{
  "norm_place": "pre",
  "learning_rate": 0.0124,
  "max_seq_len": 1024
}
Each number is 128 + 24 x the weight over the matrix's rms, rounded and kept within 0 to 255. Layers, rows and columns count from 0. Numbers have three digits each.

# layer 4 attention query, 96x96, rms 0.21, rows 7-31,39-63,71-95, columns 0-95
113165146171190122042147094163148144172145178166143163111151172120197177101154140112110144199104088125135161115111063136135170116087097143116129123132156191193080103172114127134119139108148094143142163099110113125145104094098086112110163173139069034124089160151132091225120141138105125158
127108127125093112150121143162128139150115116100146117110194139095127124141099145127135153129120125175120129123160163138126149139093098121184136122133147122154067131115143119164141126130139117109152115164129115126127121114125095134105122109157123150132121143107128126154112125098117112101
145127121161131111118060133130138112122133167130171120151120143119137135120135083126107103110151150120159111121086133109128098148150142140124152090124132148148123119141125116101159153151088134149103160154119096137152137129097126146128138099122114155103136109121100109138104113134125171146
117169160136120136125100119128146129150159136127134106124105105121151128125145115145135109136117115150112140113141132134132139130131149134130098125129104124110130143136137122126146140123127144117130159143140130155102126140135127130126115137141137127101127126111113122136120132131143127151
093214084144136114092134095149057135201151102124084132047130170098144109096169215092131136157044079086175182122168123131098147097129097136128169154108109069106139160156089114172116189146124167053254146122109148090062164141185128095130174158113124150098174052098157098210157139144116110123
159143134123133155115155096117180122074111129188119116170098118151165130126163137129085072129164134133132098151122144169132145150202134120113120137110134113158134129141155127161158116059126141115156135131106121117116155185141122092137149126137107152113151109140127126115118098130130142159
134105113170130125133146135094107115157125180139151104120158152148125090107089159120105178116140110113095125131178110115127144093153119136149114063132078144112138111109161100159087131144124075163110101149062161153124106112126117163109132203150171121134101114104139090144130128126075161093
154120163142102144126116107159132066122104202143162089116134163151105141157092114112086161133156166092128065139085132159188114186156099128107147141106103143106145113106180149132098139130106140151091074188065157135157106169116103139136112096108117227122178154098160109066083124141119132066
065148110139098116149132074111130205140100045142140137092124135146138052122138122068136109161092076159094091164135079077140198137106114178113118158116119169098195140185084093148034138126169136141144131144128086113153098099129120150100139091159164192168117128162085141146133144121135047129
121144129152162151158122111117125137119139143150146098145110147142106132141123147134142120140144122139148120122148141144113125114120121146127140122123151133096129122143140134122141133123129133136121108143114148131124141115101143118133120116135141152167113164147106122140130141132103123149
128133113136148135136112116153161139101123133138152116111121132129141152083104100128125090132124141168116144154142121111117120108124139140153120098104118146120129140127156149141122144142111141115122112133119142130132105116129134158114143133140132120167127140155131112105131124157122144135
133102118139152122137143142136078151120104101120124121149140131154139126154140118112115126155148086099111107110122130128140159159107144106115118134152112116148126116127108142119106129128135138124118141131114116124122140130164124140131150106114127132104125121107128132128127154114131175109
119104131134139118137160116108106138114135113099134109139151133112110123153139123135152144131121110152128102124144130143115158140133106091137142125148140124136098125137095117123125136117126134151137158128132156163163103122115133147133143138132125148132138163102134123151157116133129097097
086045162165118140181094114052122146194081148106129106078126097118089083137159103115110083160108077218119109093095151107153146101112132092169105111139166125145123117126107121112170107090152177141174147120085076141102219122124171132137074103118126079165103124146163158119070108113190114155
121134135122161105135124137114145163148133130144131157091111129083130113111120095153163169123154138144103113121135131154118119139085119150146121148138111138131118117122115112112112147119096120127131127141120145106133121144129125112112094143140113095143115131130147128171138104155154109134
143154160131168118122123128124149123144109123146099168116138119097147133115102119097128113157113151152101158121159097118121130114141120117121146098128139126144136109143110142132151164149115120120121123129110139160148140101148132105119115130155115111135158125134121118169126137118139143128
144115156118095142157162117108127108121130115158143130138151141115125129138123140149143104109112151119135143146131113144125156115116133097164152149146124133105105114131134123118102114160139113137161127127145124138119138162142112123129140094146122142136127115133151145126120103133154104129
126135146134109170104139145125094159140132107151125113125117115110113137108094119111130145096121141126151134138138158091122098141123141129117134100142115131109137137147131119159156149137121131126124134144099111117109152113145148103121119156137143129119149114125124118123063123144140125120
134079117171095119086143125120158147114151065131123163130136142093112114119139121114100156148124178141116115106113071128127135150114128111176112105108152156136115123117106189111106147118151129128134122110184112147139118129121161101171155111150141085143112092164119158150099122147148146139
105112132101119128147101103099140142116137114128142121129092114117122125124132092115145132132130123128127147117122136118135124111126135138120150127137139142108134140125095128115140130127106172135141113120149142155131103134130144117151130144126124133144127130159138138125160133141139117109
169110132132083139160110167145114118094092129114135112136122162111107132114114100145110072129155145125121120116101118151148144121102130059124117144100135191159152134124079080119165084070128118103146106116087149133125143100118149126155130123166125125119165149127118161105135048102101140102
201128085220160156166161117239161085036082250181228202176151205138115204123052131110125071156255174024176077183047182074151092128179218154191131150063181213101187063089079231130035045092153047244036128081092131160147103141156089215096171086119167152138119142221116130036175061121131144059
182096163139120130176161109135128137133090160132152134190129141165142150164101086164049127103170101117089081131140149130173120150191195129083102154125109107126120133118139156117155157119135077178097095115135132138125176134117152131140094160117132117118148158105102088120115084150153117120
106150170170078056166165082116126107174178096170137117126091163141080139143103119154125239204125089090151139141102155143157163161118127115149162107129111162123078099164146125155137115158129127123110225170143092126132157130126127152115115133085138154124114127174109117120191183166241127133
118119094149114123123143163122117160123121165110131105144098128113101133124158101138138089132161109116115141169105131112118141138148124118118132147108169136194104144129139143115179110112097145167131075120137139133103127128131131106132122157137130103134115149173124117130139113128130112109
108108158098195127134142072082127098129082081162134130165118119099110124145131080150186113109124165181125115174162130104123095121128147145055119138165119068122082091096169145119163208097100145148116102156166126120123159175120137074118143112115123147184148145107160128122125097125103111106
152133107142127123151124128141122116105136146135134119145126147092135142123121163124145117126137106108127122124150126100151119071097097107136105085150097131147125118148150132100106086149119077173141130130137147144097088128163126163109145175092091143135150148075118172127158150129130142114
149090136119115131120155137153156119101127163117113131142137119110144131125153159143159194126162112108127121127122115121170148117120132136142100172125119162113117131148147168167094109120132145161137126128144140167139137145136107111112093116126121127114150119117124126163150090108131139127
116133147136111155123117114130123127132134095111149125110132128087116110136109107152153123122118147103115131110129147138140111139128134124119110140094128114108136140156093143110109139133093129132138124130140127145120136150116123111093111136136103123150105126153134125144158115161144109126
138168147099133160156116118055088129152145147155148117129108125120130151134104146149140119109139171140130122150158136154147155148153124148123137093103117116173223127107130141079138110165137086127145124090122097153111125097142123153123130144120091142162131091148122080142174131137116102136
061128129104102099099121129108120156117146098074097157106108126158103145102128110127134151156173149134082151126078178126113073124126123134081159133149115111162093155141140139142165134132139208138127164124148146108115137114122181154087116108130134108132171187109117175153087139122132069114
107113117080147159171156141115103145112144143141131139140173130135134073146109131144144099157064140149151121134140123106119130114137144140126139098105111111140124114114134125118108119115103138103123088134132145159120100134124145166088142150148127177151119146145148150133119123148102118119
171126101151115107108125086164195178120129117180149137118131150091066162132087101154117138164216140115166165103061182118135114105128127157128155129086137192153114105125118168142093118109085080102076141153139176111148088099115121138148165141097140149103138170150105138118094127155141155135
081118120152088125117125141149140141132137120119141106122103122133121144124148142151143153115079099128103101149122138137152123141134134180149093178093131135140132104109128125107125084147113116119131053169139130165124165149091124122121112124127164076168152101157107152136124104087154080116
134134139132112091153117106137127100110165122158141136121081108142168121135099122131103109152107096143137123092089123154172152113103134118144118132152125151128153153135130164154136111109145105129152141130131107125156151115089118116112160118123101127158112127136097168083135132109146119100
136174142140165148082148112152150131131072110139163165150127159116125196067101123125164132056138139090098158189127125142134064147123135134117085105110156136138161153115126136076136171178086141134103117135140156111129120143135132119116164138122107121122121155140106108142148104138117170116
121157146144111086099118099146144092147157117120129154162113099140111127140127131138157103152139109134141143111133108130145104143110142114141166135113136135134134125110130123126126122118165099113111105135152115116112142129125168119124136117110110122115114136143102170108102123160143124133
122100146150094107094117127130119128132110140087121093105128126158139130147130145151137104150157126129150133106130128109168131136140137115120116120124161119124144141096107116140141144150105143135130130118137142166107122135123148128133113143131115116139133130145120106170104113085104101110
091174169113134147112112119118109159117144110145182121117127107167129097149146133072142090088116166192090144142118179086145144183078160114088117105155174109103159139124094142086177150178138147162105126148185112164102106132155146115123107134092117130126155107158107141152125084132174109184
133147151133102163125146109120126123113125108138132166142119130124136116118137132134174109096120113137123142117130121129139121146118152141128144089146131131124157144140119138133112152119123134117149097118161103144127126132135131125108105125148093095168131133116160123142153142156117142148
116120148115104158171111115116145128113118089128119129139143112119133137125128147155162110133123106155154163148171156150134134110096131124100124107111115123140129141125129138102140171114149136126122104119149108102112126134139094118177134136124111103140131115127127124149122143119128137105
159134150109120171110129141140164127140129148139137146119120119123133129106125123095141148114130111134134149109141122144122101143111150125131128117124149128113118142119155119147141138150123094119157128128083127120136121106129142154114132134150095128136148130123135098112125126125131137123
129133128133138101143138107114143114149095116136129119120119129115124131123115097131120153147128129125115139115134153120124136112158126122135120117129117143099126150128132129148129102154133136128173131122139158104074128136127136116105113117130118142118146131146158122146171134107133084144
125139129103100138110147133079139134136122105165141153142118123134154121110174126145114123133078146115129124112148138139122155173142136119144125122123151128121116127125128134121157125135101118099144096115138112149137140165157122107119133128146140147149132157110091154099132112138145131101
119134154124140131089130133092111147120150103130144115131099126165134148120127111117158134096094162124122143115134120140134143131161112108144143093145169135163135143132109114125124140156118175127122117128161128128147112123128125125127124147133125090142146120138119113172144128146156113124
151178093143172108121120119160139130131188167114111143111144138157122159117074136115154165185109127141183107128159138100134140117145068126128133170108087143114118115108142140174098113114141074162125151114170157159144116125106103133133141152127171118150141178128106132127134129130107128064
209163086133147108099101168238143093131137183056097141097147203172156160093091160136114109197128108087184160103132172148092122068163154137126097135136114165124129129114191163136050118120081104123127103173057115186094000079063082178106105078120154139132115133052096120139134206150151137054
154138104119184088132068171172140138126131124152137136126117166093119160128105141149107136095139145133079156150107132131156083178135173149105121107129138164116128129116144130087165110108154140118151122127136138084102109132129124166137155176146109135180158102132129148150131147106130097105
177119106168066166146139135141143123129130092121084153103129173163133127120154157102103093151162139143125126130136085120131130159168138079098141153153073110083138120168101100130177170115137142074151115138098083117111130123133117152153142110147162098155130068100150082079084131110182123150
120141086106122128136150103133163131130103121106112151099128118138150134104105130107147140136144145131120129113145111096105155111135165134139120112115155170091093118097132111131108112105124092122116114130095149087183122135121091149164149140123156141127152118110103144105103177161168133127
157182150121150136157136180037148171154160103186150166118032108114154070175145073164066106109151098126131165111111151127139143184077146115150178162135137143088098096085111100125170139063133145096193149091129182083155155130154138155091183124182128106186109093141110075158097166079124086135
115130100136140178077103072142111153089116127105109134141162155136136134155154151117158128155169133064116128123125134113165110096132138137161115114108127139154136111149096153124073154126144149121110129117107122134106108134118123117112132127134097144165109212131158179141139134105137111130
130088087148109134143115125141081116143094179114148105147143142133109146104202140103117157162139140131158112129142106135099127108185111115121094141134152121131124167130140109125090080100163110108131100140131124148153111110143146174166126145129131138151146181112125116108131116102117079155
124130155110121158130138117091135156128119112137131134135113089121131140074114095139127135130138114140131148117106138132134093114122130115114149113122119116104118114146142142117108125145105136089123117147128144124131120141154114121145131133119131131169142121132147124152125164101147148106
131090183045085165169091096055181110159118149150110093125064074119137047166059120184115167083160077105073124072176180105084114204107144130118200124165164102110051085158084088148155114137173140167167130137089125138128138150122196122140191187135142053174112085110174079155124088103114146089
102083076109115129102097141101135132159115138147144125150086166135158103109162111136095151140128131195097128156096143149156171089100139162091166137098136081109150156114109088094135124111141090118140158144135096111141154109140165143133124121211102111118121117175126118127116122121133096087
157159134118136159155117143166104088154143152115112085099130168121119108133095061165136170144128153136131143131142131171147135106155134149124163087158137116119132121136109137100128111109108088141112142116086107140108137107144130114139197132140128121122101131136149139120138142165115116101
112144135132093109147073106153128108164131116123129138097161147159107176123155092161108120146143109144093124116124082148110090092116122090038180134119127133205139095154103145115125090106046154107148123135138113120135098147135101144156092127102084132106115112149121136133112085114088130181
062108148106125087082067188173136106157139105084095099143131072092133062150122155081117119127103119110109111060082134138078130096092100115184107164126158119105150130130098079175115174119156089096129104148112135157138121104083095102091119142129104125193076076228085173070151083121146152108
125130137134122142156127100126148114127113119133143117129107154097135103143136126117131113138143111127128117147128113122102129124127152110130108121140165139096125122128125142107158112134140139140132160133121139151149120123138141107109160114147156133136116136154121094117124129181103129118
141141121136121117101106105132144121094120142136140128120102127145147100127133096139125129174134126143148098120114121133131136122130136139124101089115147142146123118161109146127101116126111118133120165147124125144132101134145140103131114138107121126126118119153141121127138126100143126137
134136128159129124127152153134093105162120104145113120119131156113134148122098135101111128144144127106118117129103153096120156147113132158109121159101131102130136142107109148123166120135143146135127134123115172139137151158135146102140116137136154138129092121090114114136122102163151112141
133126114122133168141145125119123134172119107150164123130118117142112131155098140109118134101121129129110130123133134129114118129134098136134137146135108104124157127105110150134130124148122132162138140106110177134123132141149119130139131127133131121147102103131138122142167111125134114096
160104100091122182133085099119127095167107081100116135104093161143120097094129115169098128143114111181142113075114112121137099162118193121108161155134232131078048087152121071088130130145118145114180157135100143163078111153165199116118154142171131120165084063129174156152159094050129107098
146146113138083142137100127114144123135124127102100160098115127082139154147111096151165125133094112145182112118117105085116132139128123115124116126136139149128107136099126128121140112159115136113146139125124112164148142168133137136118141110161134106154126121108136118148124110131141092116
150135139118123171103129116102133117117130118140150113143079132144131149140142092108113108133099097121121137101108106134141143126109149109110144161168117138109131135186134151142149151153123168117136170128144154109133094157097169137127120130124123132144119127120120127125096131105144083107
128115143143144135128141099127109121149102133125118152129120120114133112129119151121156142169124145133166133145163142135124125085139129155131096091122141124126127144132111135143122117105138118136133117141136114155116144122142123126137143158123133109132126153143140132117121139147130141130
118156146116120134084119110157127150145160085104176120097115124137133167099132125125160105090180126112112149145103147144122098137150162120134140144113144105115152119170132120115099150144070106132134129115166137111123111127119086129071123112115130133097114077126148125136129137119154123149
096156111129142156133136113117123112110112095133137162103141103154142139148130153136086131140107141140121105128138131171148129122137189141139089111087120128140155141143120114167131116133170120094109117124221115117073091139176124090157138118162130099087136152144107131138106080126173130151
122145132115131125149106128135135122134136122177150107120096119127118152132125108133145128099104146143111156129135105116144138156124098133122146113120146139141113138140137104121168129139117149162152138126147121119117128130148130094137124135158100125129143100153137111153152085157133137149
147095098132103110125148142176133092118128146140156100135153162132107109133091141123138146187130136153138148149147141159112125119131174107121121106115125153122108141116128122115127160133120112142153164137126114118136116120071102092080092132153139109096112113158104118121126177114117126154
062061100203116073105152126164093101061110105200111239100246228171083136101238128053189135191118140209119084142144141188138095072123136178118067144093078078255189189146178097098138049123099089148077007108138102198114134142076139213092070061158103176110133088217117147062127161081203131117
080114126156117109144146107132131128151130174130106144123186107133111145113140141123145076129086137103148128130137106118139102101070097140083142067113099120190132158089131145139117109151127172097163156124177074131109090083145127128169116107145134128083136124089136122111164103121153159141
099115139080054109127128076123117140095146164110140155154119097161138089190131159130172151106041119118149140124143110104132093109149136118082138111189067098132090096124168072102132114114136175177135094132168160078117136116176162099154113130110095103103075095080119146109203081123192159141
138071128134133085135089137120133127125132133135097153111138116167141157137132118115144149128130120115104085091145162083122095148132128163055133156146173092152157110048116127139126096165141090147160145134122096131149109148113129129108110118145152164125115110144101142118123128144136153125
# layer 4 attention key, 32x96, rms 0.188, rows 7-31, columns 0-95
115120143141122154122070122147122143130123120136128106126083123110133136126133113121159135156135112124155120127128097082104124104162112150147131125167161094104142118093110148151145149137139157142132107153113115104176151131125126100111095114194107103149114105153158121137144118114127157111
170109142129112133147118115091150151137145140086138130085103118170145132118124107150167159073133139172147139085163121182103158134160136139119140102146139155125158173138123144128129185140126136155147150147129129133167101119119081124121140161155145110117135084123132091095130096116124126147
141121126111131120125127122151093149132163097112145146137145139115119134113109135109116144091085120102119126128169147135119128144128112130104139160116156145119129117106136086076094135081133113133123175116120131102144144147133185125093110120148166124116154117148119106136129098106136202097
163169214143105149124096101101170159119131078140156100085065113082155161089129085139216129072104109152117193083136115132134192163162111151141152137177146138169160157168075121152112121183087173161188130139159140082122120108135121071113122175197090114191183097177148118160160127105142089155
122108125128137155074124145108112143139145123136117122072129121102095146126113136123103115116108119123154136118174119104138172141099120104143109129132150119135119117135129140141069147105136132142154108104134125143153156116167134102119153108169124143156115113108112120129121137130103129074
128152125155116132129135082150148112117170123126122148104140118163137161124147131098130138136107127136127129168092097116122094162127103126104124135138132143089107141098142132123155135143115129072087123118104142136123110128140117120155137141111123121120122144093090160152116114174122119065
104095133120111150141142118148112118135106174088113101113142158149104141114127173099109150093113118133105115093141136124106148123159112144119100164135103103110122118123127106103141112152146150131143137108109130144099147123128125121094113142116068132168137101120123114133162111125125081145
155153115121146137104111120126167161087139120137146141130127117150121129129084147138159131101061122150097097126116108145116173156096136132144119102105118074107100106132127100135122119115159089125163145146135160140164093172114114098104103093112136142065157125118130118129124174127112100110
133115144097148138170106121141115133099093125119145148119125101172140150133046107124128160135124145146099135117134149132134172141135116127170182140137117139120103150169122142134149114102136134160129167121113136146129114128128151131112116140141137121160148124145139106118135186133130143152
110189097140166050132141100173138076118111116123104185172127123168128125128122120128115101117146188120141116168089112170120083160089113146161128089161103114183101106116222132119146119136142110078080120162121095081106181111111111144144133085039172152082101137099046115092114114147156167140
071063082134132125133079137088144137132091120108154089130134138134156133118166125089075157133143135112103081176102123159124101140099138124120111173085148130121118109114136165123076142123143108134083096127115118194144063115110147132158152098117189149105149161116107165157080130130122117109
131184137125153077106137119134129115119142101159146154151142119104150138100106108115159126106153148107143109141103137114147135109138106180134074089112094151111127125166177123141107149134128081084088104138167111107136120133125103105110131115117155145131131126128119105098141133130157178102
138098142077133174161132160124123137147173118133091106126110136133113102169085140138115103147146152130137144098115113166148131092110131115142167157134135152080109167113091100145111102141137141096124134131141104164113135142153092128140115130123134133150141132133115088171156153174101136125
129129084134150105125116096143139089116127132165133156165105136135148111132121114108099102101141108145099127146114105151127110154106137130107132090070109086130151105161169105056137140166165126123132099091096123132096091104103145116130116145098134116115111143107131143101087093163157147132
128154139112105120137105110084130136117118059144153120099121127111091128130110107145161142151094150165131190120164173115185145101126130153158134145150118139104139123143153131094178154129120118145126155130176132131119126112138112124109146140162102110128134106113133117150116157158176127143
111157134124135116096155095141148158182142097157162125117088115117158130141103109127179140110134143127116170108134119146148142144141070128114130111092174142103121132172094117156158123145120157148139137122177129125116135155120127091094128153167112126132153104126154155141160108119137148136
111155138132087142133072111114127169130132096148132065091119153114116164104092100118146127125122111129122132102148177110115139136138141119104118118104134158127129146113106117147122174143099145149145142116176109143166157134158109132134114171145125054114142101113145136120146178110142129113
140138157108161125115113131110171193111163092115139130128117080120156139132146141149155142102108115108109146099146150095134148147127084139171140108125144097146128131125144118140164165102112127162116140155180128064124135116140101150159138166135129097157170121138149126128130141164107139132
129119107155135125150088120154142159154130123125146112112087121106136107092149111109126131143074131104171107138094120124116111140098125145117135098135116120115142110150150184073101148139131142108108127179140099105140088073133125158151132136104150139098125140125140137103138165150152095150
133134127111106152043111122093116130149132146143127123118110113131097128114174126151143155105131127137126142100124116183146155179149120164143133107170143102115148147151117151182127113110118151119087122140132119114142154109162162129146137116112119119090157146103135139132143121115141126148
091107138151149169129110116109099118128113137155151120114134129082169100144115149140105124117127100140166105091128112134120151101130139157113099130150142136135135095130109142104133103104153095133107128111139113104131096142168065136147133164139119140122115135123117146145146109120098127115
141135141090112148138166103143133133147138130142110152119150156099126133185140115119150165152112123105109130104153131141125088106150145115120128136143121162107135119161124149128119120137127099147123122113151144106088144123120133152123130131128116123148148163103141129140147142097142104167
095131112157136119126119118125094123080114154126151134107140116147098128129132095142161098132133097111121127132137106151142139138117152087174162152127115150101122125072149143133107166102136133102080150128105126133120134107081110104127165141105123125156116140112131133144118109106113156118
139103089126140125119119121152128130110112159113125138106113132146144096092152115146108131137134144144108107105139123099120096136089126150130124104087153110100153122143142105161127081160164132089122107143145118141148122112120157195141103206151128119140119108122140123139137123157125135065
112118146125145109110119130147107150126146142113161097132130117118141150163140155134122135134109104127142111129122148145134121100117165083131142086148108152147151141152160141159162114166119154136131129101149115103132124104161168131117101131133122137171081144125140159140150082131113149129
# layer 4 attention value, 32x96, rms 0.153, rows 0-11, columns 0-95
076113164133152128146126088160105130111109113134147112155148088118148142117093130140126135102127099153106097108126130124102137157149102148102144103120126092122113180109119122095153120099139124104090121149111125149093155188111138129130140125146134107138120119091171144146139128118061139113
131120107159131138114143117108104145064084131127147075108162088141132109093146122123118136093115192089137152140074152131133135107098109157194126082104131120162129116110130143138127137116122154159151100169145105138121113149144147121131129083115072130151128143097119105124156135115126116131
140119109110159126128129137096162126174128150145133166150130126123169137141129149158170128157126106117149083088061132173103095126113144164119142125107151124177114093150127140107101098163161131131142149141149130165119147126149096153140132132135064145162150097096078145152113141130117143174
130124112112123138105129088122144170100145142102109187139138111111170151124118107145118124091127113119111128137153155122151134145115120130145088148080098151119136101105104086108128136102172088105127171124163088131099150161125155104154135137108118098114146097134151123149132104141133126128
151127131149116121123193151169124120098119160101151129136094087111125130112088127171133169109140132149121152144114079144156129110136150133087124124143110123129134120130140112136152101171152141145111131136153138168122081076144113086132142102153105114112125116138126136133110082168154150108
117102165108160175126171130110140114103092147155109140121105126118154083133146160078111121134146092160118130119116099144126137140122150113134102123087118126099123125145141090129114124151108106121093082090101150116143105188128129153114115082117103096133149165101137135117147179111153139172
141122118108149137146138155097123140163103124131121094127129147173135126117153110144091112117168150145111166145124115145110112153110130131116134147109133112108138097146133105083159141107149176097136127119138131107153140096186161132126168111147122139092081163126110092190120112126149176148
112142137114113116129088175138146142105127110109092136117101118122144109119109145114093166124141115117114123144146109089089122099114120163124148108103178114122115176094127187109151107153163140135121153122160139118180157121153145099159124147108125076136111144111113215113135138113139143107
138098126108134140100138109113168159147097099142147160098126127104145121149085155107121093117152094131153123195118120117151099138092133109114115141115125154172149158138118110078139116131104148129145074131148122114143133138161142137089135148088153155122082098132140131141129128121154107111
148153105131090149144159133133137114184149133168105110132163117132200137163094113133153202167143124098134145115092138118115164165128094130141129153145132094153110169131158114125148142136116125111162202098132090083141113125105116121143095119129166130133117155117148095149121112077171143116
090097137092185161117134142103111133109113155137129133135133160166165177146113120130162126114154132145121121136153165106107157138108158108133123068098180174131159149120109134104126149146110171126118153131100136127144103108097137144088154148122135105142129113129130150086092091161148150104
120130112092092127138107163131116126102113167166148126154138173129098103126139134104121129116150160155146099115118126095099180128119080115133085146120090107146146131136131161116150123146097135107106116191148154104136160107150105086096092142125124137163149088153167167136123139145123164133
# layer 4 attention output (transposed), 96x96, rms 1.12, rows 0-10,32-42,64-74, columns 0-95
136154140095125140110139114145148149087107181150098094134122158113086109143182151132176145146139093136133152131117114101146098145176108125092144123108145143126153149135132091127137129134143126104122114136140116094065156094116115123146103189122136142133112157159082090133144124111127119171
147078155135097132142138131164103099131114125120111132142091098144159114104163153119133081114135163114099118126121082151096128131165122145141126160114143113128109139158144129178101123104109145124165136099173089143169173116161084125147103120150128110170087122165098165152159108150154127118
127133094149085115121121129153108122151141119092106157127096131165148107142088170118110139142138137114127118120094155126157113132145114090110155133153129101138110150107090107125131111111095128165116116126164166113146144117075103142143121132148136175136132159118168108156146124149150153150
163131149107112150158129150144096108109149144117171115169125203180064157137115162142137147117113159116139122114112112113131133133104092084099117065132151085148111113134135142144139124119088154129159136167120103150116159159130145138103138160115125090149105093147122143127086149094138099109
183173090146089106110114133100160125150128129165142127151193159150174112107123124132139140112088127127161140135149143126114144121119139108163122164113133156101132134151127125127106139109156126148085063150146140125118147138141121126146096115098126091100156125179159133134127132119138139110
136156099163107141105150147081137136125118152119127081152146126120134126146118103166147139132161100116158164146134178133137148124151142108100134161158124110149112114111141147120156124118143102144108151129122151143157072111119142132158121130111139128154112167104113108108132143092098168145
124141158118131130131111103118124091150125129147129124131114084152133118108100133141138175110115169107148118095093130088114143138124108123103122115125067137129113129131084115097169116105126116158116173121125166135147130117089104136170129132143121108086104159133072149101128111144112157107
117080080140128187122133139101135104131129089105145110141158155111114136134134099149128121134145118120130147147120126170132069111171134115125120139117132123098115110147144059114101170092151143102115103149148125131097135146141078118118100131132138094109147123129140105132143126134104118153
189118124104128146106156123106126080123147106117119155149131130123158129119152088133126163108130147130125089077091133086119165141098097181138110142144149090149115148137105126139152077120133101125126177054124133130116144143148133172118120103135104106099098180087099134142137146149166101112
137073162110160134158102112145133139163177108114149147130132158097139164156133130143102128082103145063063163130100145094143129137114137122121121133137105136114146080129114164146097148121133118103115088142145166132120190140102141107154116112163116133131145108140085142157120096117145118145
125155113124170130157145159126121151116137142157149122098139143130168101173147106083135122149139153112150098114170124099137123140146103136100133156148139096088115099165163163078146121125144136162145134138155126110109091152104150126133132100134154154121152151115095165129181135127110089156
108160110095115113145110143098095088131119113135117153131130125136146116132170117168134079105129166146156123123135131154124188120141145146114108122120088124097136093153120154135119123160137140140163109170143108188128062071150134143119123084104129159163155113101110142108114145122156127132
096142157116135103115128127113142137144175112152156120114146146142158131147129137140150158160152102111107135087135164071139097124128150129079103175126127135120145113156158130127115121103122166123104099069118108132125136154148128159135157120063119169088156162147166112130096125094092123165
115111123148161074148094103126140102118119105123158089119144137131119088126081084100133111113144097115144101131176077136088149141157114155119063162089136131134184178130151104114133172128120146081169160136109132095136115128185127114097141115155121110141120166158127103047092135158152132172
137147122091143126100124109097119123125134162104113111105104094139145096137135176103130089139160115135136136123129161170120129097146187094144099145147104115135109130135116149102113083135104142104127100107109124092092088074111119137147070099133115149147162180164087150098126163121117143099
104070150154135112144135149122154132106129140125110133125167134163163145143132177133168135107173099145107151131132160124130156158146107140100118132148147144137108149121094120125185122113109122117162149092143122118133126130070087128112148091159100155123168120108106106137149165135171133143
100155106085106140111112101138097115095128108149171159176107179118129129142116145146122113145173184150103117089201131107114132156067128099134130137112134129137135138115120136146129146121114123143090145138103106134105154091152104148155141119139161136117126104196158154113100144158183087107
138130124119130159156156147169118118085184120100123109137126172077147104113151117102143130114116078148101125166097137163120138092084078109114075162150143119092127133113166121067122123144140139124175080132077080120090146136084111141105119129187156138136135070127157162133126117107126145086
104161113108111126135136101155103114137101123126155120091144108185110128121139111125116120075097131126137115128082143091132181151096109085137083141122124140114161144114093150137115132155137150130169093105137141120112138117083178151092125155121127113120170131136115089167118125157121097136
121155104106136131157107144131127137110121140129108109136134090118136132173091153112144094123129132126118110138144129187133125137137142066157100138142095126160169124112097148131145149167144143136135172151098131150159155130103082133113090152147129150150142089162117145089114149161141086142
150179123176130109121139111104116163132099090157119159151101122137087103126123122105146125113128089131166116094144084176102102137114116156127097105111131133110096124110145136122110075116154148097088123150039151132140115141108151094124128178108134140154085120101191088104170191112131097069
139172145136093096146151117107082097127114095085105184182086096117103142098093126134123137155133127108128100154113102133164132140130127136093137149090110123087115129143089137127126135126115103132146134147123101149141131147144113138121084124174123099130117089162125128157114106114125113143
138100114153164170147136102102147113153154110144188151104136165135151103130137099141131090107081130126144117104136148114141127132122131102120139153146147127138120124098152124141124126136103106140120122109107134124120125136117100131113125106132122110144099149139140173138146117141113094112
122130126113142125121090072152139118115170156084146120107103105106119120140149113119109118115087078142122131151128152155195147139085152142143109073145141187123139169135087117091106123161140088094099148167083169120093109139103164153182122141123108083090131142088125134115166129121129139140
179128123095134131131125152147115139131106136181124122123125129103138176119106136099145131115109172127121168152141161118103143145087121088109132113115109140127086119103121121170138118146131110147137141072114098141120142149116155094154137138134151120092102096107111113147162105120120109124
112113156169125090123154155147167098134102113144134122138124110127127115125110088171097106155103143118118153098125088104111133129135138144126163094133151149130134153142148143122161145137131127153091129111154132142148132126132096126118116126143133156127118100106126094127163133134184112124
083102113097100171146109128114110122141118098142148151114112127113080129163142156108085144156146130088137088083118108133124127089097149133087146141146120134153111103161122147154123129131085136147160129134111160140149127127130133134116144158142144101134095161110081098089129150133143134135
128101134109116119141103145139137127148149149123140158105141095162115127104114138106136153125092136123143114145149123133158105106116115164132121141130129140086117145148126159118083108133151082104129082123154116119093139145081103113076167154112106110113151075122123156134150070165125093096
129142095132147066098112122158131142136074143131135100122118084131107127123121101102126114167122117145121123111182099152134153138125134127097131120122095140139109132121152180143101140128106175128122112141107146117129141099134139083145135152118112115128128147142118126126124144157143147124
164144140113141087139170111132096143146130137119089154159113092115129127103146125118152105139118126135126136109132092146122131138123132114124130123130105156129117101144131116148162080158124103120099166157117116139119115118151183158128156127139115186155155142152126118105124125076117137059
116121137177149059120131144149113178151119145156135115117136166141131132120154120125126148111111144137131140130125132135131144150105168135103116078137121162085082135110105129118132161078135145134112066161124156141093113086131132092122128130147142101114165115139132142154127107099107149114
127116121117111092142135100132181094092107154132134110125113127165147118140124151126096117155135093162175152147146151125080112099121125126138119113106144154147137144146128106119125123119083122142137144154163077155116110105162102110120147104135146138121129101132147143135158104140070134128
127148130158084135096136135136129145148116146131120095175096086126118167136099138164125092082123136115142171093136118100126094115097131126161152134089143197121133154044126119146159120143130111134140092095117136105101144093140101139106141144094108138138102150134140084161104165133120159145